{"num_hidden_layers": 9, "norm": "rmsnorm", "positions": "rope", "rope_fraction": 1.0, "bias": "none", "tie_word_embeddings": true, "init": "uniform", "init_std_qkv": 0.0361, "init_std_up": 0.0361, "optimizer": "adamw", "schedule": "wsd", "decay_fraction": 0.864, "decay_shape": "linear", "final_lr_fraction": 0.1, "max_steps": 4815}
Each number is 128 + 24 x the weight over the matrix's rms, rounded and kept within 0 to 255. Layers, rows and columns count from 0.

# layer 6 MLP gate, 768x192, rms 0.0754, rows 734-744, columns 0-95
[[155 135  82 177 128 191 107 118 145 126 115 134 148 119 131 133  82  93 129 136 135 104 137 109 147 114 116  71  95 109 142 115 120 131 144 127 165 105 145 141 164  97 131 114 129 114 124 134 115 124 150 151 110 138 142 172 166 128 148  86 126 110 139 115 133 117 132 117 117 145 116 147 137 107 122 150 133 135 105 141 140 116 111 134 137 151 107 153  72 133 165 143 108 134 138 118]
 [137 110 144 125 104 121  93 129 148 110 124 145 119 147 143 146 105 136 139 121 194 187 143 116 146 109 125  71 123 163 106 154 173 181 154 130 133 107 114 142 135 162 145 117 118 172 115 134 164 143 167 117 144 143 124 136 121 100 134 140 121  97  81 140  80 136 145 125  92 109 133 163 119 126 108 115 138 145 151 177 129 140 103 175 143 142 140 108 131 135 115 129  84  95 128 124]
 [159 107 131  80 139 157 152 144 110 146 140 138 159 114 183 147 129  77 138 147  66 145  85 144 142 131 134 141 156 138 153 135 134 121 108 147  94 114 124 156 151 139 105 140 117 129 117 154  99 154 122 115 158 143 138 156  92 131 137 134 122 119 133 138 131 182 105  95 131 140 134 146 112 135 116 106 118 194  84 138 146 153 130 146 118 115 154 140 121 103 189 187 114 122 114 139]
 [128 152 114 135 146 174 156  97 108 133 113 100 144 115 142 133  87 173 179 156 171 114 102 166 121 143  84 134 108 111 121 146 117  65 144 111 106 112  81 131 151  85 144 124 116 151 132 186 115  97 147 110 112 143 125 125 118 148 113 151 103 103 144 134 143 141 127  93 140 117 103 102 115 156 140 134 121 136 101 135 135 131 160 163 130 105 148 139 121 155 160 216 162 150 154  42]
 [107 135 100 128 129  97 126 122 163 114  96 161 115 145 128 135 189 106 135 109 139 140  99 116 130 137  89 115 156 135 108 134 107 121 132 158 128 134 158 111 127 135 157 164  62 130 139  98 119 118 184 144  87  62 121  91 138 113 107  98 136 113 136 148 123 100 106 178 147 137 156 123 121 140 115 142 116 100 140 117  99 131  88 107 137 112 149 111 128 151 112 123 125 112  89 139]
 [131 108 142 140  68 118 139 135 116 136 141 124 112 129 122 128 108 157 169 107 146 118 121  95 127 110 141 166 192 101 129 146 112 118 131  61 139 120 157 137 127  99 143 124 127 127 146 129  96 171 147  99 100 146 137 126 120 139 175 153 170 110 153 154 134 129 124 173 131 144 134 123  77 116 156 134 125 140 128 167 129 111 131  95  73 103 149 115  94 100 135 138 128 173 130 134]
 [126 131 124 135 170 141 136 116 172 110  83 144 161 145 153 103 172 113 142 133 145 103 119 125 133 137  80 113 138 116 129 132 135 113 123 154 137 138 102 120 119 111 140 147 105 141 140 130 111 127 167 126 120 110 128 114 145 130  79 119 107 128 151 126  79 125 141 132 168  89 163 123 104 135 145 172 115 107 135 126 109 119 146 136 115 169 169 114 133 130 121 129 170 144 136 133]
 [117  79  99 139 153  73 150 109  98 107  96 144 156  87 169 135 131 100 145 165  97 141 127  72 133 148 133 149 124 142 134 157 163 160 129 160 152 125 146 124 136 128  84 157 133 113 152 135 156 134 116 149 128 117 117 149 147 153  97 176 132 129 144 135 134 160 159  99 147 140 140 154 136  86 105 125 138 123 121 167 117  85 155 156 107  95 147 122 140 144 146 130 110 180 125 101]
 [123 119 142 131 158 177 170  57 122  80 129  91 121 102 154 134 146 169 185 153 115 107 159 150 172 123 118 184 107 157 103 151 124 116 147 108  96 161 118 134  76  94 136 178 130  68 153 151 117 120 133 104  98  91 150 139 110 114 151  75 114 105 158 131 136 145 121 109 142 131 128 158 135 108 107 147 156 122 118 114 139 136 113 148 114 161 165 145 108  82 181 125 120 128  73 155]
 [ 86 104 108  82 142 169 134 108 136 105 151 155 123  99  87 119 124  87 115 112 147 125  65 164 113  88 160 106 139 124 174  99 118  92 109 100 130 177 115  91 106 172 119 185 143 136 140 121 127 152 176 173 147 100 122 150  83 134 173 102 109  84 158 173 118 153 119 113 133 143 115 197 150 122 129 129  96 187 137 123 166 150  94 167 148 132 141 127 146  98 128 104  92 153  78  95]
 [175 130 152 158 136 158 120 121 130 104 125 133 136 129 134 138  72 120 126 138 165 124 131 155 144 109 143  58 126 121 145 120 131 136 200 114 100 110  94 145 161 107 149 123 167 127 103 136 160  99 190 112 137 123 163 148 147 116 164  96 143  81 146 143 125 123 142 126 143 153 152 149 146 118 107 154 161 126 134 115 162 113 131 133 168 149 129 143  52 135 129 162  89 133 161 121]]
# layer 6 MLP up, 768x192, rms 0.0739, rows 734-744, columns 0-95
[[132  86 144 115 142 102 149 144 129 118 122 107 136 148 124 101 129 173 120 127 130 129  83 130 128 113  86  98 108 137  98 155 163 109 140 114 122 131  92 116 117  93 135 144 187  98 128 133 144 109 121 145 129 108 102 135 129 140 149 169 124 110 141 132 139 184 145 100 153 134 114 133  91 152 117 109 152 125  97 112 173 147 134 119 139 123 144 115 133  96 160 150 124 153 124 134]
 [116 110  92 150 134 138 106 139 170  98 107 159 122 116 131 131 173 101 162 164 141 159 120 141 144 115 106 121 119 133 119 152 126  88 129 119 143 113 115 170 157 122 130  89 107 133 104 127 145 112 117 140 162 168  96 172 169 125 133 149 152 106 140 119  93  74 152 127  98 155 133 172 142 141 111 152 153 131 141 137 116 120 119 155 184 194 166 160  91 121 123 143 166 128  93 131]
 [135  83 105 129 109 104  87 113 126 114 129 134 152 150 127 112 115 130 116 153 121 108 135  79 131 124 129 131 106 171 187  83 157 141 106  80 107 125 170  76 115 151 107 115  83 136 136 162 126 109 155 122 150 103 108 102  90 154 111 120 126 119 120 137 142  92 160 113 113 121  91 114 121 119 123 152 143 144 121 129 104 124 151 156 144 128 104 160  85 141  85 106 108 132  91 139]
 [ 93 113  99 130 119 115 139 121 177  97 148 112 144 136 129 124 152 114 107  71 106 111 114 160 113 104 118  95 145 134 139 120 146 105 118 127 113  97 135 118  72  88 110 155  98  91 164 121 151 162 128 134 127 148 116 102 155 182 103 154 104 122 124 104 123  61 131  54 104 123 146  83 140  84 129 131 119 142 167 113 140 116 146 158 170 125 156 154 126 144 109 138 152 141 110 136]
 [134 107 105 109 127 142 168 119  66 110 122 124 111 108 138  81  98 120 145 136 122 124 110 139 157 131 124 118 143 164 119 122 157  92 127 123 103 149 108 154 197 160 130 157 123 113 111 107 112 146 109  92 166 117 129 144 116 122 115 148 135 133 138  97 139 138 137 113 136  83 133 166 129 122 140 101 152  74  96 118 116 150 109 151 114 152 112 140 141 113 109  88 155  89 137 162]
 [ 96 118 112 120 122 141 132 121 112  98 112 104 104 165 111 107 100 153 117 153  82 117 130 120  92 113 105 100 114 152 125 144 127 111 128 136 128 120 100 164 156 113 129 110 131 134 107 125 149 108 157 164 123  99 126 129 157 174 174  95 163 153 136 110 150 115 119 104 151 150  85 154 107 116 165 119 181  96 120 118 129 120 150 112 142 133 119 168 144 129 138 131 186 129 163 165]
 [114 127 131 170 177 151 118 117 137 134 154 113  96 156  89 131 160 149 141 108 152 157 106 133 121 133 119 153 111 114 110  92 139 143 154 146 103 187 184  55 122 178 102 116 127 140 185 110 142 107 152 101  88 140  88 160 138 136 147 123  93 124 154 139 127 101 103 139 147 116 154 104 110 123 136 143 102 110 171 131 157 135 138 125 121 178 143 126 143 102 119 110 127 116 127 144]
 [174 168 138 102 114 101 151 163 161 110 138 114 134 189 155  95 140 136 128  94 169 147 148 133 106  95 163 144 107 128 155 126 160 138 112 149 152 124 126 118 112 136 105  84 131 151 117 142 119 123 117 135 123 147  65 141 129  99 159 128 144 122 114 148 125 127 153 136 125 142 131 102 129 109 143 177 140 129 175 100 100 106 160 124 112  44 107 135 115 184 139 114 140 143  74 121]
 [113 161  77 119 125 146  79 109  96  98 105 126  69 126 140 151 188 127  90 143 129 143 175 156  91 114 160 159 132 114 118 136 126 152 113 123 136 139 182 163 125 181  96 117 100  89 187 101 145 124 137 165 155 141 136 109 111 131 110  88 146 132 106 129 117 104 111 110 126 134 108 155 144 113 148  89 137  95 129  90 100 103 121 169 152 146 128 145 106 144 143  77 136 134 142 105]
 [ 88 109 182 131  72 138 126 144 143 126 121  36 139 164 133 141 136 126  88 136 115 151  91 148 140 132 106 199  98 141 112 121 141 136 123 149 152 162 127 127 132 105 141 148  85 121 126 121 168 104  98 108 117 154 138 134 135 154  88 141 131 119 191 159 133 122 120 150 185  87 126 131 106 148  98 157 121 134 110 152 140 164 149  80  71 153 130 107 117  71  80 120  87 119  96 103]
 [115 108 161 142 159 117 153 109 168 177  95 130 113  82 136 151 103 141 125 177 136 120 136 174 115 123  79 145  96 112 101 172  77 103 129 151 149 131 120 121 165  82 100  99 143 114 161  82 139  85 138 119 100 154 106 159  89 154 127 118 157 144 146 124 147 141 111 159 139 130 120 124  88 189 150 122  93 120 133 144  96 110 151 165 136 147 145  79 113 156  81 136 123 153 114 155]]
# layer 6 MLP down (transposed), 768x192, rms 0.0697, rows 734-744, columns 0-95
[[131 175 158 147 168 122 130 175 150 135 111 114  52  84 141 147 115  99 134 109 159 138 126 128 100 113 126 130 164 154 110 146 156 129 132 133 156 111 136 117 135 129 151 160 191 117 121 130 136 106 167 127 166 131 125 116 130 105 133 103 133 133  95 105 129 127 158 141 154 104 104  68 130 176 113 117 140 125 122 124 151 110 120 134 123 129 143 132 114 156 111 132 154 131 131 132]
 [159 152 144 163 112 155 121 149 116 170 116 111 129 152  82 149 100 120 139 103 142 151 109 150 116  77 154 126 150 120 146 126 125 115 142 144 135 146 151 112 107 126 146 133 148 169 147 162 127 140 151 138 128  84 114  99 128 150 128 105 108 121 140 136 124 151 119 100 125 147 157 149 112 137 123 133 133 141 160 140 152 131 128 130 152  82 103 118 139 113 122 135 139 121 154 127]
 [ 95 125 142 126 101 121 136 155 109  94 146 109 134 128 125 117 122 158 135 112 162 169 125 143 117 112 160 112 150 152 125 147 140 137 159 139 163 165 139 148 136 154  65 133 113 117 119 164 154 172 118 147  82 124  99 141 110 171 113 138 122 146 131 133 109 112 104  99 130 109 154 105 144 123 113 130 114 112 127 155  98 113 131 135 109 143  98 113 176 151 136 146 107 139 128 111]
 [ 99 144 169 112 123 149 157 124 135 120 141 125 130 128 186 150 129 108  65 131 174 149 113 119 127 170 154 111 108 167 126 124 108 122 129 115 151 109 110 105  91 136 156 179 124 120  78 115 128 129 131  86 141 201 169 124 133 131 111 147 142 142 152 157 135 162 121 146 142 122  93 136 143 146 158 140 116 142  92 133  75  65 184 104 108 126 113 102 159 130 183 119  80 185 128 180]
 [141 102 126  76  98 117 101  98 142 124 115 129 117 102 119 166 142 154 102 143 123 134 126 161 105  97 145 136 123 123 101 102 126 151 120 120 156 145 144 108  98 110 136  72 155 173 116 125 102 115 140 158 112 104 117 122 151 139 109 169 102 158 101 131 107 103  92 111 109 150  86 119 122 164 104 131 116 202 163 113 172 129 150 111 114 140 146 164 138 131 153 133 141 123  92 126]
 [ 91 171 123 161 130 126  95 143 142 171 111 132 120 145 139 183 107 163  94 117 114 148 139 184 143 127 119 157 115 142  79 129 114 129 125 176 115 140 129 134 127 143 118 144 141  81  61 166  84 144 110 153 144 117 119 140 112 111 111 106 112 147 106 129 134 137 140 152 111 111  96 115 120  78 109 163 151 147 125 151 148 157 126 106 130 123  94 116 170 107 126 144 113 114 103 133]
 [151 123 156 120 137 173 132 106 113 135 115 125 133 139 135  93 136 127 170 108 114 120 140 157 128  74 129 140 182 138 124 114 126 132 141 123 112 121  84 115 120 127  95 133 103 143 119  75 139 129 116 137 108 156 125 128 177 159 123 112 118 111 141 155 109 119 133 142 107 132 140 142 116 137 128 140 116 142 163  90 122 117 142  97 100 144  82  88 158 165 142 124 135 107 184 130]
 [101 123 141 174 142 169 153 100 104  96 143 120 154 203 144 173 125 134  86 112 128 164 105 121 135 139 138 157 158 104 142 146 131 100  97 127 160 134 106 106 121  96 113 127 175 146 159 142 145 150  77 138 182 146 128 129 128 115 114 112 103 116 140  95 138 116 111 169 132  89 154 109 139 104 113 127 149 166 140 141 140 111 163 120 113 125  84 124  88 123  81  81 129 130 153 111]
 [135 111 118 126  98 129 116 178 113 130 119 130  76 145 155 140 122 105 144 110 106 119 112 176 125 136 143 111 152 116 133  84 126 100 101 143 113 165 157 120 124 146  87 136  96 139 114  96 150 178 119 110 138 107 133 122 118 106 117 160 132 113 117 127 132  98 126 140 122 146 136 116 106  75 134 119 105 122 143 146  67 141 129 139  87 113 127 168 138 168 105 133 134 141 181 109]
 [137 115 133 127 127 109 104 122 198 107 137 133 115 144 119 147 149  95 121 124 163 131 132  85 144 151 129 119 155 152 152 135 113 116 119 103 153 103 126 190 113 133 117 127  63  96 114 117 118 106  92 140 136  94 149 118 104 141 126 142 110 119 151 126 113  88 114 165  91 162 104 153 141  86 141 115 167 121 107  83 132 116  94 137  88 140  85 129 136  74 105 113 133 185  67 126]
 [102 118 127  95 118  97 143 101 148 138 150 136 128 124  88 146  98 132 164 125 110 114 124 136 113 102 124  91 113 143 126 139 116 154 140  74 136 142 111 151 190 122  99 109 118 108 161 136 129  80 148 100 131 156 159 140 106 146 128 152 134 138  90 148 126 122 131 124 142 153  99 149 124 142 142 124 120 180 133 143 145  88 120 156 164 122 155  92 111 149 132 165 130 141 120 114]]